config.toml
attn_scale = 0.125
tie_word_embeddings = false
init_std_o = 0.0048
init_std_down = 0.00292
init_out_by_depth = true
Each number is 128 + 24 x the weight over its row's rms, rounded and kept within 0 to 255. Layers, rows and columns count from 0. The size above them is the row's rms in percent of the matrix's.

# layer 6 MLP gate, 1216x448, rms 0.192, rows 530-564, columns 0-63
size [ 98 105  95 104  99  99  98  95 101  98 102 100  99 102  94 102 103  98 105 100  97 103  95  99 100 104 102  94  99 102  97  98 103 102  99]
[[142 143 129 141 129  87 149  96  92 108 118 117 135 118 156 159 138 112  66 148  71 113  77 103 191  79 133 110  80 180 143 130 151 131 133 137 111 126 123 177  86 120 142 138 164 130 161 125 150 116 115 101 121 171 100 152 117 156 127 150 144 167 145 104]
 [118 159 121  87  96 156  97  98 109 138  93 172 131 129 130 159 137 139 130 145 177 139 103  89 133 125 124 135 127 115 137 110 147 140 115 106 112 117 127 121 128 114 144 129 100 129 127  82 144 117 163 136  72  88 139 151 159 109 151 129 124 126 147  94]
 [ 85 102 139 102  85 125 148 196 102 105 123 130  95 137 145 114 173 106  72 148 177 143 110 161 117  96 172 146  96 125 108 118 141 146 143 112 101 138 121 109  84 107  98 135  93 114 150  87 127 129  89 129 155 114 130 141 126 107 141 105 200 153 105 136]
 [ 84 127 115 176 124 107 129 101 104 119 117 104 161 158 143 124 187 167 106  93 118 106 129 100  98 137 141 134 100 146 151 112 107 120 158 115 119 177 117 129 128 122 138 124 146 128 102 150 130 117 143 144 112 118 129 181 143 159  75 138  81 101 168 156]
 [158 108 119  94 144 147 120 146 125  92 165 151 169 121 127 124 127 161 119 125 124 133 116 118 145 138 174 131 135 125 112 127 132 173 157 130 158 143 158 153 105  74 132 136  97 167 116 136 131 112 157 156  88 129  99 113 140 134 168  66 129 106 118 125]
 [143 126 144  82 118 155 130 178 121  99 127 136 136 163 140 114 138 156 153 121 102  89 143 124 130 101 112 122 139 129 167 109 160 135 113 133  85 118 145 147 143 117 148 119 157 152 101 105 132 130 104  98 137  99 121 126 106 149 129 130 107  92 122 156]
 [118 129 138 160 137 107 152 136 128 127 111 104 148 125  99 107 143 135 132 132 100  94 152 119 119 101 121 109  95 135 149  78 140 134 161 114 124 156  96 107  78 136 121 141 150 169 108 123 112  97 156 138 132 106 148 118  93  79 126 186 133 132 135 159]
 [141 122  98 144 153 109 120 140  93 138 191  93 137 159 124 135 143 113  95 121 134 145 145 138 120 109 140 140 187 162 145 107 171 124 107 101 140 144 149 113  91 114  93  80 124 145  85 143 123 128 176 104 148 174 110  88 116  81 119  76 111 132 134 131]
 [135 145 147 116 175  70 114 128 155 127  77 120  79 154 122 119 118 111 110 157 135 169 136  96 140  88 157 100 128 159 149 144 117 136 101 102 127 146 137 127  91  68 148 133 131 134  89 140 122  62 115  86 149 110 106 114 143  89 154  93 135 173 131 122]
 [135 128 124 141 138 135 106 150 160  96 131  89 139 187 133 123 114 146 118 162 159  96 127 118 108 128 109 140 122  99  94 174 129 125 114 176 105 143 139 100  84 153 130 122 149  99 104 117 125 106 198 125 137 123  98 122 150 152 122 113 127 102 137 120]
 [156 145 156 142 150 125 181 129 146 148 126 160 132 149  96 127 137 116  56 105 121 105 135 120 111 164 136 144 108 126 141 113 168 143  97 139 140 129 114 150 106 149 144 129 130 115 155 114 119 140 141 141 112 101 137 146 101 140 132 149 138  94  75 124]
 [154 126 121 150 106 137 134 132 116 162  90  98 127 140 145 137 146 109 142  91 102 132 105 146 152 149 109 123 102 142 171 137 110 120 114 146 107 112 122 176 109 122 168  77 154 147 164 137 114  88 133 108 167 149 149 113  82  86 117 183 141 201 125 151]
 [113  95 132 115 119 137 139  98  60 135 100 121 112 147 146  84 179 130  60  97  87  69 106 173 145 132 189 155 126  95 137 135 105 132 117  96 122 122  99 148 118 141 115 125 143 153 124 169 126  75 102 159 128 136 146 122 117 135 112 174 113 124 153 107]
 [128 119 124 138 125  94 118  91 128 109 147 133 144 163  85 129 176 104 114 162 127 157 126 181 111  93 130  75 151 133 142 115 132 123 120  91 119  86 151 125 143  74  92 133 107 124 132 120 110 151 168  98 151 144 122 108 110 151 119 132 168 158 108 166]
 [ 97  87  97 164 107 135 142 159 172 112 126 107  99 155 102 122 113  89 152 135 127 132 160 133 109 164  82 132 134 149 113  91 141 122 179 127 146 140 122 118 116 142 171  91 154 159 115 127 149 125 153 177 146 116 161  98 108 115  88 139 139  99 110 110]
 [164 114 155 206 127  98 142 152 151 142 127 118  97 173  76  91 114 101 114 127 114 138 146  73 120  84 144 140 160 119 161 135 151 147 107 172 121 129 148 141 134 116 155 120 123 137 139 150 129  98 126 139 147 108 186 145 109 107 201 148 133 157 129 138]
 [148  87 143  87 119 156 163 161 117 186 179  94 164 105  99 128 113 110 124 155 108 106 160 123 130 146 201 152 140 137 144 181 121 146 138 139 110 152  94 102 156 137 115 131 155  99 153  76  75 127  98 134 140 113 145 174 151 138 107 152 110 156 105 120]
 [128 109 105 150 123 105 126 132  83 124 147 124 130 169  98 101 135 143 173 118 189 101 170 127 153 152 144 157 158  99 165 141 162 117 215 170 143  94 149 156 110 126  84 103 171 114 180 100 178 142 117 117  94  86 126 133 119 135 107 108 112 152 111 130]
 [ 98 137 116 133 125 124 105 120 106 144 101 142 104 153 160  95 164 140  94 157 172 147 143 123 126 109 112 149 135 168 152 145 117 128 114 141 144 119 146 116 131 119 150  94 164 101 172 106 122 125 107 140 124 144 170  60 130 143 128 112 162 121 117 134]
 [172 140 115 112  92  96  85  75  66 139 138 140 111 109 113 155 161 163 133 145 112 111  90 102 107 118 148 140 125 133 149 115  96 131 163  99 132 117 135 111 122 136 143 110 148 145 111  95  57 113 141 118 130 138 121 140 156 144 103  95 101 114 143 112]
 [146 102 144 102 151 116 114 147 136 137 150 156 141 137 103 150 177 109  76 169 119 159 160 116 140 104 142  98 123 140 149  86 127  95 110 153 122 110 141 128 143 149 129  88 107  85 108 141 150 134 170 124 103 100 149 135 103 133 172 111 123 140 130  87]
 [110 149  97 112 142 104 148  91 101 104 141 122 112 171 121 220 149 154 116  95  97 156 158 138 132  82 100 148 161 113  92 146 129 108 117  94 100 164 111 164 137 145 140 148 144 129 134 138 124 125 140 149 133 126 146 117 113 140 113 150 147 120 101 127]
 [122 135 135 112 132 164 139 116 136 135 142 112 133 126 112 145  79 146 116 142 140 166 137 100 153 203 173 136 135 143 122 165 130  97 124 114 101 119 104 142 118 162 157 109 125 157 147 121 108 133  88 121 105 129 138 132 130  74 120 151 134 135 131 147]
 [112 144 163 115 138 133 104 101 105  77  91 152  96  87 125 121 137 156 151 138  67 121  88 125 119 136 117 127 107  72 125 146 165  78 115 133  61  91 116 142 142 148 121 147 148 115 112 118 141 136 110 121 133 133 175 157 148 138 122 161 112  79  95  98]
 [150 111 145 156 161 141 138 121 195 150 129 110 158 154 136  81 108 159 120 154 153 117 158 119  94 143 108 118 142  95 137 179 166  87 119 133 127  82 115  81 120 112 140 111 111 126 158 118 118 136 118 135 131 117 130 117 122 110 151 155 129 106 113 142]
 [149 187 107 137 112 151 107 159 114 131 136 117  77 120 142 107 104 168 137 119 146 105 117 131 142 167 126 162 157 156 122 113 100 151 118 118 137 150 137 166 153 108 159 140 132 137  99 120 114 118 138  90 161 105 154 134 101  96 136 121  87 125 173 122]
 [ 98 138 157 133 127 109 113 142 138  94 122 103 133 144 140 142 134 116 119  78 135 126 134 157 124 148 120 170 153 128 110 131 146 121  87 115 109 105 168 114 123 158 144 127 172  93 111 146 138 146 159 140 126 144 123 144 135 130 118 164  94  74  94 130]
 [135 143 188 102  90 177 110 138 173  96 120 121 130 105 124 173 150  95 118 114 133  97 114 139 140 124  88 136 205 125 113 122  66 161 148 139 152 209  95 144 122 114 109 163 145 142 114 143 168 154 121 126 123 152 102 137 153 140 162 145  83 107  99 147]
 [147  78 168 125 103 125 144 119 162 127 139 136  94 126 108 102 116 146 100  82 106 125  87 131 131 137 137 167 125 130 138 180  96 163 101 119 157 163  96 155 122 150 130 166 127 161 152 140 119 107 122  97  95 147 152 117 167 112 100 157 100 160 114 121]
 [160 130  99 202 121 124  82 136 115 122 184 159 130  93 149 112 114 123  60 151 120 126 124 137 124 116  87  96 119 134 141 141 116 144 141 112 156 130 121  95 131 121 169 132 120 128 151 119 129 127 128 132 130 147 108 110 121 119 144 137 113 103 141 120]
 [158 130 111 147 101 157 111 155 132 145 153 117 107 170 104 136 116 113  72 139 127 138 146 142 109 116  80 159 147 121 107 140 141 144 110 195 109  95 157 145 114 111 122 133 145 119 171 124 131 116 102  79 101 167 143 116 164 125  90 118 158  94 126 206]
 [128 134 156 131 128 154 135 152  81 115 136 112 130  90  95 140 139 137  97 107 137 104 120  94 159 130 132 125 151 122 136 152 142 145 109 100 159  99 125 109 141 115 151 133 143 143 120 139 111 122 165 138 147 115 157  98 109 127 113 124 103 141 147 162]
 [142 145 112 121 145 110 153 103  90 137 137 145 147 129 150 133 123 150 166 140 133 141 153 118 111 118 134 131 155 107 150 113 162 158 127 135 110 127 141 148 131 138 165 162 135 122 143 139 110 176 126 113 138 169 125 161 157 120 153 137 121 110 119 154]
 [160 129  93  97 151 113 119 108 143 160 141 103 147 141  93  82 152 121  90 121 146 128 143 134  97 148 120 133 189 112 159 144 113 119 105 113 150 158 153 147 165 122  94 158 135 118 148 116 143 143 134 127 117  90 159 111 116 116 123 148 117 151 152 126]
 [155 167 153 150 115 146 110 151 121 125 128 135 145 128 133 167 145 172 126 109 142 123 156  96 114 118 124 103 121  87 161 200 149 126 123 129 111 103 136 137  97 133 171 122  98 146 101 130 114 156 145 136 146 109 146 102 106 128 139 173 101 106  95 109]]
# layer 6 MLP up, 1216x448, rms 0.204, rows 530-564, columns 0-63
size [ 95 104  96 102  98  99 100  94 100  96 101  93  97  99 100 107 108  96 109  99 101 103  97 101 101 101 102 102  99 102 100 100 102 103  99]
[[142 160 132 119 136 130 113 133 147 112 155 113 155 117 130 118 122  92  68 115 100 108  88 155 134 116 181  60 121 123 136 129 155 148 138 117 102 100 124 109 176 123 122 135 128 180 175 133 163 115 142  98 108 129 134  61 136 132 118 119 117 113 141 130]
 [122 159 181 121 137 134 122 132 126 188  81 168 116 130 144 109 160 143 105  81 109 104 120  89 112 137 149 144 154 136 115 144 140 132 113 100 105 166 112 118 126 100 132 139 121 124 100 101 109 144 144 153  80 114 146 122  96 146 139 111 153 135 166 121]
 [104 110 156 120 121 114  68 144 132 112  77 109 106 154 100 135 149 107 162 136 127 150 141  79 139 111 126 140 123 126 133 158 148  62 104 140 102 168 134 124 108 145 123 122 105 130 109 135  87 146 116  98 135 112 158 135 123 154 155 137 135  87 127 154]
 [122 124  98 134 132 102 145 162 167 119 156 144 146 102 150 175 138 110 136 119  96 147 113  98 135 145 132 120 127 191 121 113 133 134 171 109  99 161 156 132 136 114 140 132 106 135 118 174 142 105 135 134 160 104 117 129 105 164 105 143  59  79 129 110]
 [122 171 111 160 112 117 146 130 112 114 130 128 105 134 115 116  62 151 142 154 170 153 138 122 124 124 152 161 118 140  93 130 151 131 188 134 109 119 121 151 111 130 117 113 131  97 110 118 133 141 109 124 115 139 114  94 126 107 117 153 112 101 134 123]
 [128 110 172 145 121 149 172 129  91 152 135 121 169 146 101 115 114 107 123 115 120 103 121 121 146 119 117 141 148 104 133 116 135 139  93  80 131 130 135 129 116 120 104 145 120 137 130 121  86 106 134  99 131 145  92 106 185 119 147 183 128 173 152 116]
 [128  99  97 142 119 100 136  95 118  98 167 163 110 145 103 117 107 114 121 111 124 104 133 121 118 111 153 108 164 130 132 167 107 136 130  82 163 144 108 144 102 107 143 156 145 130  86 139 126 118 128 126 150 137 133 123 154  99 152 117 100 150 155  96]
 [102 128  95  88 156  97 115 153 142 129 128 131 136 104 111 124 153  69 131 113 148 102 109 144 178 144 183 157 135 123 147 152 157 164 140 120  99 111 118 127 131 161  87 109 141 161 100 117 176 157 139 141 145 137 135 119 116 110 126 141 143 121 129 102]
 [120 126 144  89 176 150 101 102 115 129 102 173 140 120 155 132 134 129 129 140 155 137 120 153 147 148 115 100  96 143 113 133 114 116 150 117 112 124 157 167 126 125 134 177 103 133 111 130 134 108 133 121 149 156 136 108  70 109  96 106  84  96 145 100]
 [125 174 105 143 121  96 128 119  81 118 118 127 149 130  97 115 118 142 155 142 147 129 112  95 106 135 102 101 133 157 148 146 145 112 151 122 125 133 116 120 139 133 149 123 150 144 116 160 129 152 143 144 165 150 114 158 121 141 134 112 158 163 133 120]
 [138 139 147  99  81 143 158 137 166 159 156 143  83 146  92 148 155 114 126 163 113 119 131 111  85  98 140 123 146 130 147 110 137 134 118 120 136 104 104 108  98 125 115 130 100 181 144 111  96 127 118 159 131 150 129  79  79 112 117 134 166 106 137  84]
 [116 100 103 159 154 138 137 122 126 157 113 178 133 138 138  94  95 134 123 184 124 130 146 183 138 152  72 175 150 156 166 130 132 131 108 123 108 104 112 134  90 193 117 130 132 119 113 128 133 131 100 116 137 127 127  89 124 159 128 138 117 163 156 124]
 [104 144 197 141 148 143  61  72 131 116 122  96 115 144 130  97  89 175 122 114 127 139 129  78  98 138 139 132 115 116  87 136 114 147 135 157  58 156 134 130 111 115 128 110 116 127 139 139 210 147 162 142  94  83  84 120 127 137 102  83 112 106 119 137]
 [127 116 111 130 112 158 134 156 103 115 165 134  74 136 152 121 135 137 114 146 162 113 131 124 143 131 173 143 162 138 123 113 133 152 137 128 131 113 105 134 116 139 119 156 129 129 156 146 144  86 147 173 116 159 120  85 155 121  86 166  96 109 165 153]
 [157 111 150  91 118 137 161 169 128 130 158 133 125 128 149 139 161  87 139  93 154 144 113 154 213 144 142 110 137 126 155 132 133 107 118  98 112 132 121 154 102 133  91 135 117 135  96 103 127  99 162  80 144 101 153 153 137 137 119 130  69 124 154 125]
 [147 112 134 114 100 128 131 102  88 128 160 169 139 114 148 109 154 116 158 140 120 107  89 114 114 113 137 156 119 156 178 118 112 104 162 149 132  97 145 150 112 130 176  90 153 113 127 145 130  89 106 114 113 105 132 127 141 134 111 123 178 113 114 114]
 [ 99 120 116 142  87 175 123 132 131  67 113 143 145 125 112 178 123 176 128 115 105 102 139 129 128 116 147 143 148 152 171 100 120 156 147  84  95 125  97  89 148 118  96 167 134 114 159  92 131 112 140 106 166 150 137 136 120 116 135 166 106 134 142 156]
 [119 114 198 145 126 121 130 116 145 132 166 124 107 110 155 158 152 140 152 183 100  97  73 156  94 146 150 151 137 114 133  92 131 134 134 106 115 116 117  82 125 165 109 105 125 133 174  76 105 104 115 130 129 150 118 104 108 130 146  98 151 137 122 165]
 [111 107 161 120 126  87 125  94 144 136 101 117 164 156 173  91 127  76  94 152 138  99 137 148 103  66 115 133 111 138 125  82 136  95 122 138 155 124 143 101 106  98 138 101 146 125 158 121 158 129 119 114 117 118 141 106 103 148 110 132 130 145 133 115]
 [139 149  51 122 158 152 165 125 137 151 123 101 127 157  77 163 136 135 133 151 114 154 157 150 130 155 186 117 113 103 151 106 158 120 153 169 119 108 130 124 114 137 118 152 128 130 130 158 151 121 132 107 136 152 129 134 153 145 149 104 117 136 162 137]
 [150 125 145 124 119  98 139 118 149 122 157 207  98 142  98 178 152 135  99 176 119 110 128 130 146  73 175 137  92 115 123 100 122 120 156 153 109 118 169 111 149 105 157 100 169 127 101 145 124 107 155 153 108  73  86 159  76 130 158 152 115 135 135 128]
 [158 117 138 152 102 128 130 154 124 126  97 151 112 124 116 116 116 155 161 155 150 123 141 119 123 104 111 170 143  69 131 130 111 156 135 133 119 194 149  96 159 166 159 134  93 158 127 171 156 162 128 163 132 102 122 147  76  99 151 131 171 138 111  90]
 [ 91 100 119 130 152 133 107 114 136  93 138  56 140 137 136 140 102  96 154 143  84 133 146 142 131 114 124 119 132 165 126 148 141 133 125 153 118 116 153 152 131 145  61 138 135 152 124 125 123 161 119 109 164 151 177 127 164 103 118 158 144 103 105 116]
 [145 101 142 124 127 122 175 132 105 128 150  87 137  98 143  93 136 142  99 125 100 117  85 102 123 131  93 119 126 132 135 100 136 144 147 145 162 121 140 136  66 130 122 144 144 130 158 111 163 138 138 108 127 126 145 143 119 162 157  87 150 153  93 143]
 [141 149 126 111  94 119 141 160 125 138 131 125 166 133  95 137 178 144 115 142 105 143  80 171 101 122 138 140 140 157 159  98 145 104 160 162 142 137 145 174 118 122 151  87 128 123 125 160 118 132 165 157 142 115 114 112 141 122  96  88 150 102 119 117]
 [100 108  95 141 184 132 157 138  98 133 137 160 144 137 117 117 135 160 154 145 152  72 142 103 180 121 119 107 104 150 135  85 154 108 110 134 138 153 105 100 177 150 114 170 112 120 118 112 149 147  97 121 152 128 145 131 124 115 111 144 129  91 179 128]
 [162 139 166 144 189 135 174  89 139 130 105  97 145 159 117 126 109 112 122 127 143  79 110 147  84  81 113 120 118 114 111 149  95 149 107 157 114 107 109 109  83 129 136 164 151 139 114 156 161  82  95  96 129 118 110 132 135  67 119  92 133 121 122 165]
 [123 153 126 130 113 121 138 104  98 121 120 112 175 152 139 112 128 129 150 104 130 112 106 118 141 159 121 138 149 125 126 165  88 140 138 196 130 181  85 137 145  83 134 118 130 157 150 128 143 155 152 164  80  98 118 111 170 128 141 113 113 166  84 157]
 [124 220 114 128 151 145 113 126 125 139 101 132  78 105  88 180 131 109 113 125 227 127 112 114 143 122 103 121 120 132  58 119  85 108 129 127 138 169 128 113 105 116 170  96 148 137  98 128 128  94 140 152 164 130 148 179 118 118 158 107 128 109 136 139]
 [111  89 111 122 147 146 156 150 143  97 137 148 131 145 151 156 120 119  90 106 107 122 128  92 102 115 124 109 132 120 134  78 114 134 107 125 134 107 140  91 148 104 135 150 106  80 124 116 134 102 139 151 153 134 121 135 162 139 114 146 147 116  97 136]
 [141 123 140 143 133 174 138 119 132 172 114 120 115 179 146 148 117 108 126 114  73 160 156 113 122 103 134 132 125 110 118 155 127 121 104 156 113 129 115 119  87 137 149 114 138 125  86 145 109 120 101 110  77 121 113 118 165 134 138  80 183 113 131 142]
 [122 115 141 104 110 161 100 124  96 160 133  83 122 106 121 124 124 122 142 155 115  55 124 111 119 102 147 115 132 137  99 135 135  98 129  79 148 133 127  65 143 117 149 109 130 147 111  85 116 142  83 100 144 136 159 148  91 115 125 103  87 111 132 116]
 [105 149 115 117 126 135 118 123 132  92 127 126 161 136 130  80  99 138 119 139 106 116  98 115 145 126 151 150 108 181 127 165  99 120  92 134  91 130 133  89 100 105 113 151 159 101 100 139 114 123 119 137 123  95 139 127 134 122 125 152 165 160 137 127]
 [ 95  76 113 152 124 163 147 131 155 148 114 145 121 106 147 131 124 172 131 112 165 137 160 108 124 129 117 146 106  80 151 118 123 138 181 148 129 119 126  98 149 168 148 129 112 149  95  99 119  86 105 135 131 120 111  94 127 144 155 143 157 116 162 129]
 [105 166 165 109  91 105 101 100 136 156 134  67 141 178 105 132 139 164 154 108  86 102 110 102 111 150 134 159  95 154 113  87 123 114 164 136 151 102 128 198 138 123 109 134 118 109 122 111  91 115 140  99 132 145 113 122 163 103  94 134 133 134 140 148]]
# layer 6 MLP down (transposed), 1216x448, rms 0.114, rows 530-564, columns 0-63
size [ 96 103  97 101  98  98 100 100 103  98 100  99 102 102  96  99 107  96 101 102  97 103  99  99 105 104 102  97 102 101  99 100 102 104 102]
[[ 87 128 134 120 156 108  72 121 133 124 127 137 132 125 114 102 123 120 157 108 127  91 121  85 137 150 101 123 136 158 128 124 115 122 176 101 114  71 121 155 151 108 111  97 139 135 108 128  91 126 112 167 122 196 151  94  92 117 147 158 139  93 131 154]
 [116 125 164 109 139 132 121 134 128 171 140 116 100 166 148 152 181 131 119  80 149 130 119  94 142 153 122 108 108 163 117 130 162 127 147 153 131 140  96  99  90 130 136 101 119  73 108 113  79 124 166 148 114 150 162 154 116 120 154 102 140 104 109 142]
 [115 165 133 106 109 115 123 143 139 134 158 131 175 122 118  93 141 153 134 157 158 153 139 139 167 132 110 161 130 133 126 102 169 166 106 114  95 120  92 127 113 139 112 183 122 111 148 159 131 127 123 129 160 140 116 141 135 106 165 149  71 150 120 147]
 [131  88 165 138 160 130 120 136 171 145 114 114 116 131  82 141 161 125 168 127 138 115 131  95 114 153 103 169 115 123 124 156 143 126 108 159 189 133 149 118 166 109 104 136 122 124 153 149 159 112 114 109 124 133 129 146 142 149 104 127 115 100 119  95]
 [111 164 136 114 126 133 134 135 109 118 119  79 172 115 143 118 124 106 111 141 127 142 116 157 118 106 143 109 120 127 115 106 143 148 106 148 103 106 124 144 120 124 109 158 143  81 117 135 145 125 135  75 118  95 152 158  98 170 104 140 123 118 125 130]
 [132 154 150 138 110 129 120 150 121 115 114 123 153 151 140 115 141 128 159  84 136 155 129  89 149 126 145 132 159 119 176  87 170 153  99 156 119 129 124 139  94 123 106 180 166 116 124 103 152 141 143  92  90 127 125 146 127 109 140 139 120 110  99 141]
 [132  97 125 143 156 150 126 132 154  82 176 195 120 131 117  88 132 114 116 153 131 133 143 112 172 150 134 164 123  90 102 159 152 150 170 169 113 131 103 100  81 154 127 123 114 145 154 146 190 145 148 108 127 120 149 133 121 160 117 100 107 130  96 135]
 [107 109 164 128 135  97 135 121 125  81  93 128 106 101 128 131 116 113 122 113 127 129 105  89 107 124 122 114 155 166 101 102 115 113 114 146 144 115 141 135 112 129 122 136 155 126 105 126 138 139  90 111 150 113 109 154 130  99 120 133  90 157 161 165]
 [110 155 114  63 132 153 127 123 135 104 132 118 174 130 110 106 115 139 141 135 105 134 177 148 104 148 105 122 100 134 137 161 102 162  96 124 125 132 172 140 116 108 106 142 140 127 131 113 146 133 102  96 126 104 149 136 102 155 144 131 154 151 176  99]
 [185 144 132  76 162 132 104 186 134 112 177 174 126 159 117 120 149 135 126  87 108 126 118 128  64  91  99 146 119 123 101 139 123 171 145 126 139 122 125 116 122 144 135 143 164 162 115 112 124 134 134 169 116 128 136  91 115 143 104 114 132 128 150 169]
 [124 121  62 149 115 145 125 133 146 155 109 116 109 133 105 151 133 139 104 101 151 131 102 146  87 145 129 131 148 132 120 135 103 138 163  71 133 154 149 106  85 145 131 138  97 149  98 134  74 143 172 153 148 111 116 145 118  97 130 146 130 127 105 141]
 [150 112  94 130 139 125 172 102 101 128  98 165 122  94 123 107 109 120 110 146 143 112 145 170 119 154 127 163 128 160 138 121 105 124 130 130 149  89 127 158 122 171 146 136 146 132 129 134 133 155 122 116 125 110  73 154 132 132  78 137 131 136 117 177]
 [173 149 138 105 160 162 124 140 204 112 118 136  83 119 144 122  84  91 101 107 158 133 148 101 116  97 104 122  57 152 151 132 124 130 115 112  76  83 126 126 141 167 163 138 130 103 135 116 147 114 118 149 148 109 129 122 102 129 146 173 143 143 144 139]
 [154 114 149 140  99 155 168 126 135  88 171 148 118 137 112 135 110 135  91 120 107 113 128 135 118 142 160 141 191 141 166 136 125 142 142 135  89  92 131 123 152 136 171 151 148 110 167 167 146 137 138 141 161 124 121 144 117  88 138 135 159 126 130 118]
 [155 135 106 104 113 103 132 150 155 115 146 131  92 115 170 127 138  97 168 148 127 119 111  95 151  95  90 135 137 164 142 154 124 162 116 140 110 137  92 112  97 121 158 125 138 113 108 158 116 114 130  93  87 127 145 116 109 105 129 114 123 161 159 141]
 [149 118 102 158  98 124 104  95 148 132 100 117 110  80 138 124 154 172 105 142 111 149 150 159  97 103 130 120 111 126 104 131  94 130 108 118 147 119 132 103 136 167 119 161 152 143  93 107 133 132 129 147 130 118  92 173 151 107 163 131 125  97  97 104]
 [114 120 154 115 108 136 155 146 139  97 138 160 131 118 112 147 146 155 137 137  67  94 113 133  99 126 120 168  71 158 144 167 137  97 149 118 150  92  97 157 199 172  91 142 157 152 114 140 140 141 119 129 103  97 106 134 151 106 108 126 106 128 123 143]
 [122  89 159 114 129 151 131 108 113 149 103 120 125 119 144 120 139 161 118 168 122 144 111 125  85 122 138 168 163 108 127 143 134 140 109 128 102 135 137 167 194  96 106 148 118 133 147 111  96 159 142  86 150 178  96 164  90 133  92 140 135 176 147 144]
 [126  95 140 136 127  55  88 126 118 117  85 139 114 115 122 127 110 100 139 144 154 177 127 159 128 141  98 156 118 165 110  96 111 146 145 155 139 153 137 172 135  77  88  87 119  88 155  87 154 112 159 110 117 113 167 114 149 161 140 124 146 115 185 148]
 [182 123 126 147 138 100 119 129 143 132 112 132  71 118 136 125 137 110  95 138  89 180 122 139 147 101 120 126 140 143 119 164 148  97 120 113 121 138 138 120 154 107 179  95 123 147 124 131 143 158 137 150 154 115  93 140 112 137 120 116  95 142 114 147]
 [147 140 148  97 130 113 127 100 127 180 128 133 110 128 163 142 111 128 106 157 162 138 108 115 104  97 102 114 141 151 139 132 121 115 176 115 116 152 137 157 123 140 148  85 126 101  99 104 142 150 162 114 109 131  81 118 100 158 156 145 122  79 181  95]
 [121 149 126 139 136 116 165 154 119 116 157 111 113 136 135 119 132 106 155 148 108 100 126 123  85 119 132 120 159  95 103 116 150 138 143 157 132 118 153  72 151 136 126 109 136 120 101 112 106 135 139 142 131 145 101 118 142 109 118 145 147 134 104 118]
 [122 124 155 137 124 117 130 164 126 151 122 116  48 131 151 139 153 124 134 150 120 128 140 145 120 161 157  99  90 132 126 163 115 184 123 146 116 131 129 130 119 114 122 178 128 118 167 136 142 110 114 106 136 114 146 125 123 107 111 172 167 106 113 102]
 [134 145 135 134 159 147 133 119 134 169 127 108 145 141 135 151 119 126 157 147 113 133 183 101  85 131 134 130 132 116 109  85 104 183 132  94 136 135 124 121 103 123 149 163 122 127 162 134 124 115 124 116 165 101 115 140 120 143 136 168 103 125 112 134]
 [128 108  99  96 147  85 141 151 116 141 145 111 146 118 136 132 156 111 130 136 119 136  80  64 121 147 116 129 169 174 115 124 143 151 111 109 115 157 126 140 118 103 154 130 139 129 115 136  84 166 154  61 126 104 126 112 104 129 106 114 142 110 159 150]
 [115 153 158  86 151 157 162 139 144 157 123 154 100  95 137 146  85  95 121 147 105 135 105 130 121 153 141 119 140 143 175  85 122 107 156 139 117 121 129  98 181 137 117 134  92 177 114 105 145 129 163  99 136 137 138 103 134 181 124 114 171 141 126 142]
 [139 123 127 108 111 171 109 134 173 129  67 104 111 144  89 150 144 144  98 147 132 109 121 154 109 172 138 146 135 153 132 107 119 128 150 150 112 100 113  62 119 130  98  91 113 141 141  90 132 158 130 146 119 142 119 105 135 110 121 102 158 142 131 123]
 [156  68 158 121 176  82 108 119 142 137 112  96 101 126 166 130 135  97  90 141 133 118 114 130 139 141 160 128 181 125 161 130 106 127 126 140 140 137 156 103 179 104 137 113 121 132 135  73  70 129 158 100 120 132 120  96 145  82 138 153 127 117 143  97]
 [121 154  58 122 132 134 130 124 171 119 152 121 131 101  99 137 122 128 100 137 142 147  99 138 137 138 106 142  83 124  99  85 127 106 147 131 150 146 121 119 134 108 180  72 154 132 106 157 163  90 119 126 137 100  74 123 131 185 120 100 115 107 142 129]
 [139 155 148 116 112 120 163  87 103  94 134 139 107 156 123 107 136 106 101 159 121 117 116 123  99 101 131 143 132 178 137 119 153 107 154 108 135 110 165 138 156 110 141  95 185 116 175 113 131 107 152 167 107 164 154 145 121 104 147 140 100 119  98 104]
 [160 147 101 143  87 103 138 166  74 108 114 158 142 123 138 137 113 111  84 110 145 141 109 135 171 113 146 111 157 125 151  96  99 109 138 162 115 123 125 136 105 165 127 127 125 128 111 119 101  96 164 132 112 102  97 129  97 143 128 120 116 138 126 129]
 [156 160 108  99 122 122 142 104 153 176 134 103 126 106 137 121 107 107  88 133 117  95 154 146 134 134  74 155 123 138 139 128 106 123  73  68 153 125 133 122 121 107 154 100 179 139  95  73 126 152 107 128 126 132 126 146 128 112 104 133  95 141 133 144]
 [116 127  97 164 136  91 141 112 123 100 118 122 112 180 107 132  98  97 131 131  82 101 125 136 130 100 145 160  74 148 174 164  70  85 144 105  70 162 149 152  89  77 127 138 120 126 107 167 108 148 141 122 139 113 109 144 121 136 121 152 128 127 120 124]
 [106 133 143 190 118 110 115 122 127  89 140 132 144 139 154 146  97  94 152 147 122 150 119 152 175 114 112 130 123 102 108 126 152 133 147 117  89 123 115 117 129 172 118 117 142 149 124 151 129 101 102  82 133 137 144 100 123 126 123  90 153 153  93 144]
 [115 176 149 108 113 105 142 128 164 135 127  71  99 170 107 147 127 160 103 122 100 115  97 137 128 147 130 112 135  97 118  74 163  92 140 106 133 102 109 163 110 137  94 113  98 119 106 114 114  89 145 127 119  70 113 147 144 124 138 110 108  89 107 129]]